Part of a small language model's weights.
Size: 16 layers, vocabulary 6966, 8.43M parameters.
Architecture: RMSNorm before each block, rotary positions, some layers without attention, local attention windows, gated attention, exclusive self-attention, capped logits.
Each number is 128 + 24 x the weight over the matrix's rms, rounded and kept within 0 to 255. Layers, rows and columns count from 0. Numbers have three digits each.

# layer 3 MLP up, 960x160, rms 0.178, rows 288-331, columns 0-159
145129107155127177197143132169074113135130067116178132112113096222106146131167127142085131146102099115074104134153100099141138093114145078116134134133115181134111171168145072109127095146110129097160085145072162126163095109154166143103139086131098128156102142118100141154115115128118134123106125141192124134105124094158170119162069096128127177096162201153107104153117148144179172109095051132226131121117115109093123116113141138121158107100180078150140101137155131171098173154077108
100115083105144113141107105121167144162144118103105119159145131126189085184151142095113132127111124103100120111096108097169080113129109113102096138164112143145121151099147116145129135087124150150126123130111184117123087120127137129121115105143166115097167091152133152148139124122142129121142107150153084099173142101121115099079138174139161167056115131117074143143096119140133111124165146112167170120109117116152136163124134161107155153146155157157141126087173121150181090175104125
107132120121120128136109133167146117127128134170104101138135137087091128079119115138116136135098143130118116090073119131135163103171131139120151145117118121133115129141126097112131103149114142123124178131108160147118152112131123130115145116121140130164154114140158111107151123091123101151149118128136135092155139142150122155102100099127129136165167124111120123133153150137136126129123122138130149122103154126129116119128114144150130127105134132140167138131155122125135094103112122
122142128148140156147153147138094110107164107126122106141118117139130090156158120125113102129123116108142154134157061139112109093115178141130136118152139141131120129104128118149164081093101107088135133158087091127099140145153136148138148142134126114117156165142132115113164112123102125126133126091117150110112134126089084135080118108114097132201089130082143124100125136129112124111127136181126085153148174137185127168135110149124139123158122110123123153112177140133114159116106158
134110101154126145119124112114143123138136135078142166128139122125123142115123140135127129122137143139130133129180128118129096103126126148155103153159097166129145126125100162117122112106115117106131121123097152114108121146121134164132123108127118106113108117155131130114096125141137104141155143150121112110137134131122111140131153141132128107141102127159135113138128149116149128102166137080120112113140140120162154123116121106131114152096120132116146132108132131145157094135126093
133107161090110131128132137087128138103117102110128127090096131165101140112123155092065116137085146136122089140128164174099142187127155141160087134136120137117095103101136122096109108169132086150169119139156150165096098106135127140127106167161152148124131134148139138137188174131130119107139131137172129084157128120104116106110098086062131150148128117148149090160070138137157117126140140135123125125133098119125104138136160126141150127138164115106118116109133140108154170109172147
111118126166098135118166160155104117087115107116141090106126103117181139114108088124135130105135148137088151181097094103139123109129128152135147133119080140146146136128130103171135085093080160120159146163077128117125115091148096128124148132145083134127117120107134148133172145111136100106057148150090109138085160078089121135137106085116116099145111133083122146136145132121074104119121138139132111125135110141115114125086127154090156148151168152106112149157137159147117141139121159
157156110126122191112121134125168138149122137094143151111181163116159093107141136110085116134126142139114136100140136140133138155149125133111101121137133122128134119163132119127111150125148123085118145159142122128143098128135128139130127106136140152162109121147145146121119138122174131112136126114145099124125149127112096133163138115142078145129117111144145146132120159130125125100131138163151130123129164131135105123100104164143150115132143135115093141135116118119140152167137124
144105134139126124144133136113088092114143168123097099127110147130135134107132148189147115107117096117114114110119142101173202124124128135111114147137140118107101135131147116134125112132102116126107130116115124104122135129115144131137135127158091104121148109120129166123123092080118131126122128130172110131147125129142106121089137099132108152184129121143132142120158137135146120119141107108122142194105151127146083105183129131136112147178109161151107130144108140110130112096132097
100117136131136165127150161126102137100130127146136146095116106132087130143122138104138142119113104155129132114152144088135107096143135104114118104135123128125114141110149140119157132076134122119160117080111145126156114133089125109159139094124103146116166109136148128136104109117125126108116145144092114142096172122125131125124124117160126149086114143142096118114133137154131156130112097134140126115112113131118163113127105109147151097151097113108157103117136132107130149121150157
156115135168109156156103130157100090156134132131150129080130108147173082130088156133119101149133163147137100096124123107167103144154119114143145151152179135151096110112142144148104074136120109084111111102101102123155105115121153148090172133163106144145124149109140099086107112126149125081123105115114100144103127134145144113104141134175124082155126148145165084118141150100127144150117146121133121113120124110126109132082100120151131116120132116195100119154178152144076181109092130
140170124121119112109156158111158132155175092123163180088126172127144089137124118175139167131085146132131150118147138138165131092060111106113112092124133149087108045118156129127178122134107157139119110127166095135082120102146136166117125122111122109151134167129140093108126125133109131110110098131103120124126147073124088144147125125169098093143106139135101134168159137121156155104112148101143141145143148157112124148146126097122169131144155107109132120108138147175133112139116129
098130158107161105113106137112041115117159119119110158129131087114131081082147176109174118191188100092106144123134134126140118098084171155156152112136125166135083122092161180177139137126113186136106137125190137099133138118117057127080115149126162130129124114126153167124145102107105110176103106125125143114171197160162123126116141139152100125075130131145072118130146122133148142161126113092152137130121099138117130115111134129132117126156085160136132100131126103092169094138107103
144121124142120115090174188108141196088106105120153157108140095118115134122106152139127095137128108122118073124113103117119114151143164085159106104095108144135134077122124129149116122119117113098163166107141107127137132112124146127145112149118170089128112142120123206073160149166146151124074105189059124116083141191112135150136178114137141125102101160060136072135126161118106122130139129137132138177155140131128123140186137120063152138129111127127148131132157134138110158111116078
128111099110159143153114138079150132124133085081134141126110122098134146102164178125135141092139112133107144137130176155130163110094120133118151103101153153114141143131149124128120172103108109135130107069149139122146096109163116100107110166117106115117151057157115130071158127129144140112148128138127138117081144115110142122147126123098109120123138127091155147136117092095120135113126165129125122098146129168180155145114129152103107144153134129127086116125151115127139108134117174
096095148148118179106157200138126125144184121134126109113088143137180144130119116128109093126150106162098107142129163119118146131121171160115115082116142100110139099114161102152092102110108156131159113146100131140143135142123121112152113141100157063125154104132129116146129128149098078100134146139123102120133140137158133124090141114134116137123100110126145097140130203111100111119154130110092155147149101155135129126130119106134160110124129086125074064149141143158123098130105146
142148126147123136151121142127140133130149122130172134104183082123129139132162133117128098154122126118089107177098140109106114159166123124118120120130136168123111150131139155139076145174101132097148110163128093156116133135145114119144101167110171133101147167118105131095189132095090147112121123109200105095155095144113109162127158135075118131112095124163126127137164090136117124094134192111136142145168126115123105097122136148137123125181134140176168144125100136120110114118124093
162121114177115128155125124122118147162103151095121168092116100157158153098086141126137141124172117103117191198087110132162127117084111124155064124105164131153126132139102096114143176141103115099110168138136132143098164131173114149110160131119116115138125114134112128088096138128136157111139121120154110134111100170106119084126114077152122109095115095160095124130162129144175116104093145137146131157150191146157155150132102135114144164150126123125150156131153131126155114087134093
115157104149120139112121140158156159137166102130097114118102154137129147173137110123130131136130090076112129150143143119165116143122153090087142124100110153151124168127154129147117173153153102127144161147112142133078095096165118106126146152094118130194102140120115114117113115096153157117143094118130114104156130138100148133096118110100126128138144153118114147125158113150135143083118124142141084138144128145146118138127120165163107135108156070125116136141146120108142114105117108
133196129098148117103134129154098121136132129124114089129098140096160075152120078190130146138161112144182106126159198105178113088138122165140142142117140141133120146195089107128102181159157151163103138132122085164124146102096097117062095116137136109134178110146110129134137114139186097178161170125124091192144129159206175120089121120116123143116121115095148135185148169104129109097098178133102161144126136152144135117128160141101112123142126184127179170097116108147137090074099111
113136127140130127124093080130124119116139153129151121119142138114138119134123121165101106141102115095120114070118140177141183154138148111133136157151131113151135088109099111154118103149120136133100120123135110129084129162182109177104116122139134129105150143082108127122122144123114120132127127121148118123128099152118129127103111096119142109154102130139123116126178132135105116105136133129166117158138132115156118143113178113140136093131165115124128095133127141140124102136131110
114126182140117142130130130102141153119101122114104146122116121153140130100100127131153117153114132128158123125122152123182144151132135124106073108076085138083135137147129144149120126110134111137078155133110140123206064152140117155149111135132104118141153108109082100111146098135131157116108152127107138128096131101131091149128097142159116121121158124165110175117168119143141123144095075155147111123120155165162120114129127121161127126157149116165145154166139123112107105142124127
138135126057130133139134119113109133112168109116104133118090168103147080102102167112139142122127120124117145084135113142132122110133112138139124091108134126136135132118134155106137141124100126079131128055138096129132098115115084163165123127117109105102155144129152142139156116077108133125159112150083106120116142142103176101122155092121106120121123137096102103141131100132125130163121080138126173085121107127187152107054135110163096156160141123119105125159129117082172120113119127
132140099164085150120124163116133120109158092100152139133125145151093108139120166132114124138142113141121144128153129119143135121132144123105146090081128125134140151117140134161142172114099141147133107127120079106102166122136147101109143118136121112104139135147168133145146115123118097120097090121140141124095150095105166145095112124137095141166151117153163154151119138140124129104090110136135127088117166158118127166130124124129136138139113126140121099146070114132140147122158117
094135136077093128129145091150106185109113157129154145117091097147114084122177150149133142132139128140137191099118105141109162144159115103142097125147130185131078150097084137126167140127133120158153130106108143103078083147120094131115138114106107124103111133102151118109154129141096112081108153149157097148155143116141146113138115134090114118128184120131165094131089140142125133109161114111121112175089116106101092151154116142121124156158107123142144116091150144135157131122159116
155133159121129130113132156129087137182148089116137091071179102192135123132146101093079139144100146106137084074071101123150134148121144111131101135115085128136108176090117126169075086144147104112154095103095104128113087097105138117125138118111105071070125113119131129113106108156071108110135069153154087142096144135173144093123112142151128132121148166159092158150154115098122135134116148144123083138103115134100133113044096142167129128152205118097112124181095130105135114149142114
104160119129084151096143145118158125122132151148118132132107129079107131159149115120124077116127140103096154147138114100133152102132117142144135128106168138124104144119153124126164135112145158125079118111140151133126136152123128150131104107173115124088148086132145128137143135137143098134109101125136137131092130131122128138114091141135155145098124120121178113109147141142130132121094129133123103114130108135123133150142168125130116148160166119114138099110101141117124144119117142
134149158107125121094160122138129123111142138129105109141135119168106115106108157139103108102139147149123138091141133111124113157132128096137150139154132156123127138124144096070158079102078115128126132128136116111128142105151131100112104120121114113132121122117149142127162123152126111092162079133132134134107171123120136123124139101162111146183171113120120109147167165119129113143096112146114148116124124140131131125117089114124138153124110126129081137131124124119119107084142094
157174100141108147127126132110053188153072123131097085139145139150149128169159110144139189149057142113112118151077096131143104157100143092131149093118104109109136131179159105095165144115086113102139144145107098188134131151158159100179133152151122156131150162177126095163123108106097130118119077134118115107110145153107135155141149153128152151142135181130101177097082142112134165144107140099173120127122130147181089118114142096173099110160200103145155107100151104112151088124103119
114123138102110124081138147134110084137177115090118125143123122067150102178153157137147158140141109135129140107094163164124125120120144170093157124168155146144137167156110149124111153089121139159128165123114090185158087153140151163183101137126140152142180109156121144182115078155161141147095138131092111133135138150125138086100110144117139103109129078147145142182151123137128130103174162135095087114076142095175127124146123136140169192175121165109126121118128134137115119128132127
138120118109118171105101170104139126095142087151101147106088108163120134122100166122161106167108088111106107131090114126103141140168139116185119097167137102109081057123086156122119157191155138138165135140138124144173142122069101093115100147149073124132161158121095149131140147135068093100137105135125112117134142115126147104081093146076107081113112164121177109137121131137124131138148118113181118131088173134125133133119115098091099174152138135167164150092089123119094120187120088
155110129152136166095117117095137139131128116117137160138130123137141176107142111108132142158125177113097128155142085151119128088146153144122136056114121160119093125143116155139133173129164130108114155125137142141138154169161148114162135132175094141150172144132177171160137114118123158123152128147111121097106138117109168111120129111151108163144119097137113109116138124099096087118160115123118125092170144124161149104097084147122125138122139106125145060105122125154090090155166109
134129000141150130145144132165133130164152133023144140133139121116149155084123113112122112139127137119103103114125135132144124129138130117142123142164113136133116084108123127146133148135131147101117104128131133115142113137144133119147119112119146122119140126128148156120128124149115120117117130151105131158136127118148126149164110097127096150111153130098121132133129112097108129134153124142125135131134133098113130121137106129113143112128128119150140131114126150143133120131129119
131137122128127131111098131122083163137117131132132093130126121122163113102108163125111149147097138132138157143069187126119117082140137113113126145116115133102129163106111110145133119143108172150151157156112171190146116064102139093125164106132114123139101144138118147127079140087117133125137100138119119124142140164106153137107117118106127133132106101113106147100156132082109109122167140109129134104163137147166145101134124120133135154094111111149118111131173122124114064105152106
138115119141106121147137147141130135136098119183108124137133118122178152078165152158184095133131137169144110163121096162210086135127123128134120139140133173098108078131127141119117098124158136154101153128128092118154078187124158115112141146153120119157126097136139134125092114171141138122105126136176135177116168075168136169137112141127147109089177115159089119151136134122112100119102130099134106143139119088123120139092128126106125105142161117111131106158107111137144168142150127
150144087127143152104113135159141109141095093118132119149076122138115120118158112161113110123105107157140143127131137096135074180162140139107121114122121135139125108133128130147149109138139104149168149108152152151106101137088153150121192158143113160129115165150142143131104153127102102124141116131155120134122073131142126093143091132085167159127112135124141115130146148097145136138114116123168124084118131132144109120119117158141121128104123129121104122148112130115170136132088141
080147141149134167118142100135133141142169138143122109156097125123143189175142131146101119159115118110061130131166145141145101140129141111124129107165134119145103116144122117131104143159119151140102126110175110104116103113131097131111125106111103126150124152175163084129088157148154140166117104129171147156114120108124148131139096130139148126146137123089129118165144133127119142133123176118146152110155099130122166119116109122121158136146119127123131170131143102096137115096123137
148161154096147169127144154127096145151124117103169137049119119117142130137140092133126132130119146137124116063133126140151134136101103120129123107127084159111135137104135129165146123129151084115149141137158107152115101089135081162138121134160129142088139119105123125179063164091143140150159136145157142144106171137173092131146118107144105091173155189148136091166094131100124121111107155117161164165156093137146145131197154146122156124135134149080140107136128158122109096122101115
138145146118081103118088116129144158131144147112123105149149104141085124112117163124111150120126138132094130158153074105121091136121135140114130142096151140112122143104106157119121102180144079162104110137136084066122137179142156118130094098116141125131103139093136180159151119109152127135135128122150135119111154094169118145137141116137109125120132129140131156115123135124112121120101111090136163119105106122122111141120124144128116148139119125129125106159139123122123157168140121
102163128110146134189126134110117129194103133137133103130110162129118122113077152113100097172105114138108131123037152122103115107133127162157104190173141104063106072108174150156109107142087129147167123129091155135147124156149072116056084154148111124196114126139136163073129149118173133079167089141121128159119145121132124121086123164176125131124098120078116158142116117113135111123146154112089109143140134090173139125149152092152157147130131120157147140129135079130126105182148141
102120101149112128146139134153121141141162102106135147115160121142168139131115117144117096130143159101116097170116082157161149109106136119172116105103125133125131134147144134165145193099108083131140125122119131118111134127139132125147133095091093095145135141103148156120091155087119108105149139120160121131112136093099128084167143108142083143083117081142100116156175127109102152157103127160140170134119147166128110105139144105148096137133098148112145149052148127131144136093137107
149172131116144151158128105140149124096113141119111178153122126140116162130148122114167125156102160114114127151122124103125128097136140114121144127100130122125115115127163163117085138117128116139154090154165158150118123150134140141141117129138123117153144094112118131110137126103132144102153109103135126138108129178165165152111156127131132130133118142096151121145107114110139137122158109139127133134154102111129117159123100144105161144127121153139157132125135122126151100121132132
123140131138074082136110169129103114146120127114096151167120113181142142110100138151154132111148129155152135122101133084100114127112105157139110119090108127090112113165099094141125114172123093086090114140139117105143130147099117117146118126139141149158122146135086142146104153107164130136109115131092100141124077103099079124161159139117137103124111103092140126111138134097135170140157174144122136136133131153149134102137126112150102096117120187159142185134154116097144176115100103
089140112087148148122101107151149146113127142090134136067133110152114130122171134129089121138133125121135173090153114085149090143141137125106094135142072103129090148117133143114107109123156083113141083103106103122129153107106181074144095119122140096157192115116171150173158135141131143138131188154081058179102127125145114144102098117117125128115143179120122086129156091088145137104114105151107140076118125109117142119094134149135127132145135117157179156135160100113131107151107101
# layer 3 MLP down (transposed), 960x160, rms 0.0292, rows 288-331, columns 0-159
113128142128161106123133108187161146157087154153123156110074143172131107117163150142092091086129167167127092122110150142137115090143178183127072149108140141168089078146150124121132170191127147137124187170090102163138100124159124192130119165131118093123087131120083128119153182121098166069137135107143133117093162057130168143092121156132135104125121156129134107127116167089186152151080105131182112134172149117118135185114127136105133115146127130072134109116151160166139152121120150
152131141127075124116179118103098116148131070118132122119150100105125176121126145137113142120140127132113152064114152156134160127137125134146158131092153151139113113142105108105086121121140150160127168160068132136164143150079159099096162148115139109155135122094100094119132112105096133149157145120132144147128107094170116103134120126128108106208124097103123116138147103137133106163126126146097135162154124138128127132150158129136171093095104102133068099120113121102113160132065135
086178111132126064111143165095119112124143088179108117119155116127123129071155155160149146118092150111144112084088105177124188094112114117155158100111098109128116108151092118120113156145133090121138160127126142118138123147089141146107133084122146113150137103105153119118166178126123137139103160133106169130140136112146142142144059119144119105189151126125113137155160119155087157154144093157123139120133158113104154094145078129161147137157140091151158140161174182109136126096137138
077111131140152102140118183113133109122167104117160147150122177127144119104107135122107138134122133143135162108148123075146170141131151151144136152134115108142136100126125103120130201166123110124118087130111154172146129073142100090154113125125172127111162128148092153130125129143131157163100130152130113134125129126106175144116179151107124159137116116133122122131121152122153121100152108099128108098181121139159148126132116128120103129139130153098110146137133138140137092128197132
132103113161136118158138134111132149123139143099144135144126096080113141161105105142117110132147121154136139139123135081117139117135091101093136147120073133160100119113118143124123148091129125123113093107141156121119118135160126152139119146118130135137138150138142105113130136128115146134131130145143118104129116127071133133151135074142120093120102136149122096131123175095134123106123114099141139131118110123095129119127113118156111161130109139152159115155164127106139146131139137
154172115140144136089089116186155095121124098108129069128149106092174164115115172173109168109152122093144135115145100147156101122179120120129137110108141109093154110114107136180167121142146159147128145148132105188112135171084099139167117111188147165118141131118134125107136168137145120100131163131092136169102106109108133140064107159130139140133136120095138111145118077127120113123103094185129104141150108134114152139140090166096121120114133184136125120155141149116105105156154135
114148139114143116107150136158188143051131153159122119129150157116119129110088126156163146145122130157120108156127160142122076104120102127134114137127104166118076103102116162115141131120150118158103127106090121108141187087047104152128134091121166144130164174101142115083139120153140154066133148150108148106144136122094136140111138143108132161111185147133116136114106121087157132117136125111111118113155120102123096136128112130128104177119124132127152138134107162098133134102085163
110138164114120181112131130122087143109164168154098117113104132124123116137153152106125115135091126154111136105175130127105075125136141146157173135149150114102123108124153135135144147140147114135124128148119150139150092126036155135158121129118126144153137126157119131099118117123115098172130137108145108119127127128140125121110142124107137145135123141160081143134153135142123141134103121069099139136152127114133115130125126103133156149138119141136089151153152115172166149144102089
140121095084125132076123140156128166088130123139090132130144131132099137127157146155106164141107122130125105175067128110116158158091156111137160132099136081147158162156103130103138121113121065102128147112084113136160066131131130125133124132140111112120115141104101114152118121123150113140132112166094127106130116112101135093136106169177101065152124104092113147113097148120158140119134128122134149143125120148092136098133165157152112088144106144129112134121085110076157153114104112
114136136095150111155098129154132162124119117149107098078113103136139157137128132140137123160158145133109114107132135101136093159122162140136123106117133129125139110104123136128101150125138114126114105136139125138150138143137131153126137141123129130150144140138117136140114122136140155114134160097117189126154133136103091133142118143138161138152126145147050099105108139128118143114122111119146119117157156126129127099084144143092103132103120122122112116128133124206153150141089148
149115148139105105111083131105138139142111136118102190155154157181154129126140161160130142097138145162131107132117142160139082117135165112099069132116148131141156136092143143152115105155142119147156093125150085128092110112137108113145192151167091125200114120102167093119146139095160126152107117064151090115159094119124105107140157102138150138148144129116134158127111125141118134138113104140124105126145170133129140146144143130168158114134134125127110127094178112097130180093092144
156155148150122134134111112149122158123120160162120110115123112134087130100140154123168115159152142122112094131128111124053169125162151144147107136132114119168077096144161129121174135144133144100135145181121145118139091132096105166139152157109089104131116105143156142150130151160133108125130145162145153134130137119121143082106111090149142062115144115117139129127156118090144085134092114156155145085161160167102104139158116093137067143152120080172111158120151128093110080109146148
122140104143102125162168167094116156195107117103130151118104151106175130131127119140117110123074160123121126092138130110151113165111132112103115107099132162123122154192100114070142102111155130113130162180133102120126142143084153149137172123135119111134120173119116160137126095124125176081175160110146147139099100110160140142129150118133108160128143132154141068158160105141114128116114165193148126094127106121130159133092138144083148120118135098123102131121140091115087115137131132
124126137131151131165132110135143122158130176123161140103107089123115159141135108109106156144091136138128131165141196165115147102139110153083153136148123127113164137131082134137144113097165148111132103107115093124122128127088131133172069136121114183095150132152082096134144134112103131158175109134132099095150117072136092145156104118113165128109132134075140131133132134118178138154117216204126126132098145148118087120167123096104147077124125107134139152136134134130098127113150090
120134087107140156156114086133139103158135150094121158142116236154140102144156148176151124167156091123110162127133086095156152163137161099170114118125129133081085122108137103142155086108100152144109107125119128143088110153114103128127166124110129116150117140114134131171154109113107140136123104157108109099090130117192167128113107140108144141108133119134125111128124076143141134143144097149160141049174128108147144150087129146105134129122145160142136099156143143123160119142121131
103134138107158102126111166126141126179168115130127116118123085132152149110111118107139113087140101115122137119142109147154125166099160135136135092143103152122125162151172180129104140133109137182128082123053104138167130069085181112110151118117115201094127159081138168109137131156149116119116079115128148143126097110157104150088140108119114160113104110096158146141160103126142092090113136156096141139124125122136131138106114127127069127155119124126119158088092098158133128154136146
151120148100136178110133135154175115115163132126113104109135156132150167137118087142177162111110132142128149171137156134138139127113131168142137125154122139142124117121156159155125106162143136133124147133164113153128083144095145108125115127129146158079090140134141116118094138109146138141141098112105088148138134153155137152151151135166168133141111109125142140165111092109128113104154145119160096122121089070178134113119140144119119087158123202133133143156152183124143147134123086
115160111126158131122155127119121114133126103144112126106092114121131105124133125132139094153157092171136122088132124081182187173105127147126061121136109121096155092130147144131156136144105142142147116083189120106104125123109149132150128128155156127160136128124107125138145121150153123079158154156118144145149115134097157148147127137144130114150157133155092140116141148145124139103124112139142177108141123148102156101146090137135101130073111160113109166132175114108100067100083125
079133104160146145139182120126123146109132121151098093110127157100099122127124087140153092113108124163128112165126142128157117096121095146075084141152063172125146137150178138121125142125127182148152136136112096122089143133086124156160103127133114115149094110088129129106124120145156134138176111157094101140146126126102078144115136143128122096130133115123161166140156142136090158110096135121149138139133132130094115101141117116137160118104130111119132149144129099132110120073158132
127147118122142160108102160182113170147124141099144114166152109150102142125119092113127148106153148128160118104114112071110146101135167136120144094088095117116113097073118166110144078153112108121122137144096160110126167129131180188098193120065153096134126130133110137138068114095104168087109108118134094140129148152098159111133132123088103155128112152164130134116098119117122147147140101052123101120117132131103119171166140156126131156129119136150135164107163144092141162188133116
126129140142145133133152053138110129166124163096124133124138122149126152138130153106119137104147116121113136136112153184093210128144155150140118106148139115125126100133084083138133155157118072127113138105130102128122141155099145129075150099142156126095137155076132112119132129080103106134112121111081146108172108149111132144122164132179122135095119109128145098131125110137166105147129135123121128128104083131147113123115111145131137100144144164121136129153154125179154118126117104
120150126127164132123143134134125120151139162134131097126115156114152120155152137133098106111129124177175139090131110134133155138111165093128122131088117145115131108125112112126095117135135144116150138125151151140109162141097158096124142113124109086128117114123118122163133100097158131134139144108141154136120150126094131144139110147136106115147115140132121134165138073147111119193130129089090156166158120114121136139152174152136147111133113135141124130104159087061114152123118131
139120113146130174098121119244131151092168104109140147124124141151151131117130124147130115124113125130179109140132089115131123159138087092187108117113135079169143092153143150162101075100104098141076106057091134111159108192113146166186120144121116161118157152138118106173143104179080162129157140102105135123156104175094143178108174162120164120170128152130087101146088160141069105098149109088110140075143069118056155113149104157093133099141136156187111174093125106144139144123135094
105098105102145131084142124127107147150144144137112121128136090114143114143078102119131138134153166127121139133136157115121102174137165128134130157144136112135120123109144124082120169132152111117121131163125125162149111148122079101116109097119105108140162119132151091146136078151140132178133143125134117092130107123107165149115107141120131081156120141138134146137143151133157149117112140148124136190138156164128147149144152124165155101153116127121136152119095092165133112116108092
123124122131130141128149148132112115112167089139120098121111098095161130131129152088132087110175100095150127115138131136105079153126207158081121098132108152134119107105165147134151098146128122140130176117166169135124199137138091123112120132128153157072134088134158108160146131089101122167134149135146127108159149119160103131122129110103152145125108131122149102147144118149140119101112132111174148109126126136132114118095138166134139110106139105129135126165121090135128124138133170
105097133158100123117127085110100157093146098133144137115131147144149098106150138132133137169114118127125136125128137174147121082109125131098110158137183156174114126231107081123126138106153085148055079145181131108096153147151138099155072140160141128137119080133141147122139114142154127146133128134140126121119079097132150197130160157113190119131110097112092130145133165115141130131142147129158131165128126056152108099141164173122136082122128139178156089098139084165147085085133173
152136148117133154116100126133182096144134114121152107100142121107128112123154108138139094170119144100130124119099132117107145139123095126123141124118163141136121087113126169107162154126160181095099134124131155160111107094114121158108136104166094118118104138140156133184164095143143134121118139141120116094134181130119132156100085158114105133102162128144153118124102113120139163118145109135134111121124107121135125103117121142125134127141117095122127112127108188149182130086108135
129141132078121139113133075098115088097122086137113110118138138136120140126136119132104100088140162109164122109161123052130142182112099133177178104111152150110147146146110106079173082118142123158150109164167114111104186110104116132142093121096089104138126148125126161113096129168134133158139125148142149104165137147111163111170112137161116079145136120098125099151154134133119127159142154189158134148116117147167138111132134115130113082128078116142136100118115086139145115143123162
134117134124157152112113072118099096117129124106100151091133111133131101098118091092152142132158127130121122141110121124111135083076107158129130138158151168165102152103111102129135125087117086179120135123120143092079156122121122184124151160171162124132147091121076131087135165115116136172146162156196159116127145159123107109081157151104057169099150109096182167152131127132103122145122159121085137106138106086128207115147083158156109113111110175176153154161119093127107119121146117
136156123145120129117132141116105123136150172142132137116086132146120139172115118144171164139150148117138120109134091093125182161162123199120121106120141138161125126106135112130179160123132164158135091198129174127156123144141170108105110074153101125111121133169176133100125099118029161138128103114093101072138168112153134139167112122125156120087098105160111169102095112149119144136141127121178124135143134143138155132155189093114108157155099105109172137175122122105117109099111104
175123125129097127121130049126100130161100124096138074129110131135131104135129110159148188112155123100142169083102111134098106137110106129085115156098088138081116148105091100113123102151159138118142116170125134084173121196084171134139135137164163146110082144081137157127078124128150098105119093126127131117125129136093100098169113119123114117184126138151123126113124133174109129107078140137087163087126111106109127104074180136135111132147136133109127101137136145133150111133114131
138118130099106158114156126109150134164122083119107106108149078103120140148135152136137168126104099108136143118126095107117112134148120139129112144105132148109096096170096162150138132144106167123137126073157170153138114140081158116121161132117102140148115141075096100131084102149099077149119115139147097138154122144146117131127118130101092124109126106124106121125125110117113178145156141138109125140120144158094102119138134163131109138164094108095113160095176119120125155110083122
134158179129148126143139110118126114136127126164132116147157119086131122144157110112140181132110135112138143108146146135093103142172107118117113171119154132126110132133124107133146113123136120113160121112113101132141128161089150116133122146149113120118129115080126104119118124124135138115117116153132122103052085157076129136133146123110108123160115109133147128118135151129116124161113136111150162174116131168116135122135116148134125113176103138120123149141116130115137146114103095
150122095107126082145192141128160113137121128103103123128142093131093120154152148093126146118084105158121086091120144122135146131108091112102127096161147136136133112143126138136060121136135115116118104122127092120112099136151122153114130139086118117135130140112120155148127134145128164163111143125125122170117137110146104113117137115136152134137148168110128131138150128099131117131141133161117109100096123133121119115125120138102124133142118103133122158159118159129125138137143157
150150108111120118155137115125104114148121123101141131134135144105100126185094129120086093126141148096156114089154129119123134130107174125089106119120123175161135140084087108123157123137146118095141148115129137155130150101114120119163150154100123098111153108130193159114120128119112153121117146123113102099117130133103135097127124138136120133148130144105158153116131160091136169138145109135143153143106120142092120148113118131111136152132114089125145133112124177109123088108134143
123146112145121094147131204184098065127146153136111112140149121123154098121125149139132126100133135139089130138110135132143099116152119086120120141132163114123099162119158111156129137121119125138064140150112123098133160173112117125136111123115135106134111150133137108134142119177119128107149117103115130087149098145181155123158134141187134153100154164144088129115127132118132144133140137131141120125125117157142145144137146129098150116121105103106128126133124118113094076116148143
123150163138131149130144129114151091112107111124169147091123114185107155105101137122146117146139159117157158168106131132098121138153095134177110177112140158125110133131130139089092129143136155137151137165188098142196095154085128128107139151169171132133136152123129114123122138129148128154144109112181137125131142143121125150136167132119156164145183105144099128108124126160169125083105097146116144109151133145115131132137170120116117108131150112130129130103150137127121160111122136
152117119081126068116112089154108180110135175134100129130134130168168125107148122095150125112147121138129117137136125074135076112115183106143115171121100138144150094145128177147155132144167121142106112131161141176137137183087134163124115108133091127148122099141111169072143114146153093155117153104166124139133140090139160151129149140110155129088144124115171159081142108144119105149113140128158124099106123147095120148148086162139134172156121135145134112149137099134134156106115116
100115149102152166105134142071148125128126143120152125148147126123153095135113131095141151133131140102124132127159144106137139117162155102084132143100120152158118147144110121106097157137150166113184174121137112149116120107118131102115105109109128120152127148093102145147105132147119140139145160109091107084118103090071143178158137149138093136144128125149155123112096102112129168120137152141142163125127120171134120140134140126161131136130110104108116126139145130108146133119100078
132135090128128141118055120149112181095160147151154108143138153129158152065126158134127101080152106117121114152157159112142137079133121200119110135116085101115152144106171114118131108140088106093101159079086077139155068081188064158131129144113127139150144113129119124101135123124149148120109111108145131123159126167115148161122115122139071192104126142127126128153129121096234164118118102093099108113045116170130146101134130150117124116120114125123149154172176128071106135082127157
123123151139126133162134111135131122127111066115100129095141147137079106154139100122164159137151112144096176095148142099113071173165127130128161132151125116145088091129115119123102087113133090123140169125102167156103177113159137119120095124111154134127114145134117097113112133126137100152151113146133139093102101119081128103157129151171160152165131130097112118127111151128115167133116141115116108141076148136144142106117132103137078150099122134123088137144159117126129127147141129
147167130132133130139084154142137127101080085138156139142105159118119144154127116119108120160063155101132123130065088137129118118124088132092104107126112124134129091139161140130135112124090114137123117153094152125114149148089153153129131145149070104154171141100092176162124128096158152100136138168113143142121141110107097100155150129157137141121146140140159135122146074123124153131107122136142126089126131131140157093122132132109133118115120131183118097131158132124133118099169152
067128131129157134144124158096133150137128106134088110121113133143123163121139127109125116139153085143108137133142136137121133115117181130135123145119137118093135140175112106121094122137122093116140149119169086112127126156151113139138114137109137107190147147153130073123124136142111114106103101197140179155124117153124117079093144137103133115138159180116145136127098147112136136091174108142127111092135138113139118131152117101101093156121120096115110162136143126115109121121133089
155172076105138140138138076218158097119143140131143126094097106184118145058095155138135134129162125142171102117097126156140104153188118117122075180118110140106173116127138132181133140128108117128072192186160115107142114132050163143097195165117133118123165192098125158213119119097086129158188126122118107138181147128111162142142109177162158131152129149130116097136127099117094132106131097129134118072115185166112124119118143069068143080176160095124095118178167146099138139091146120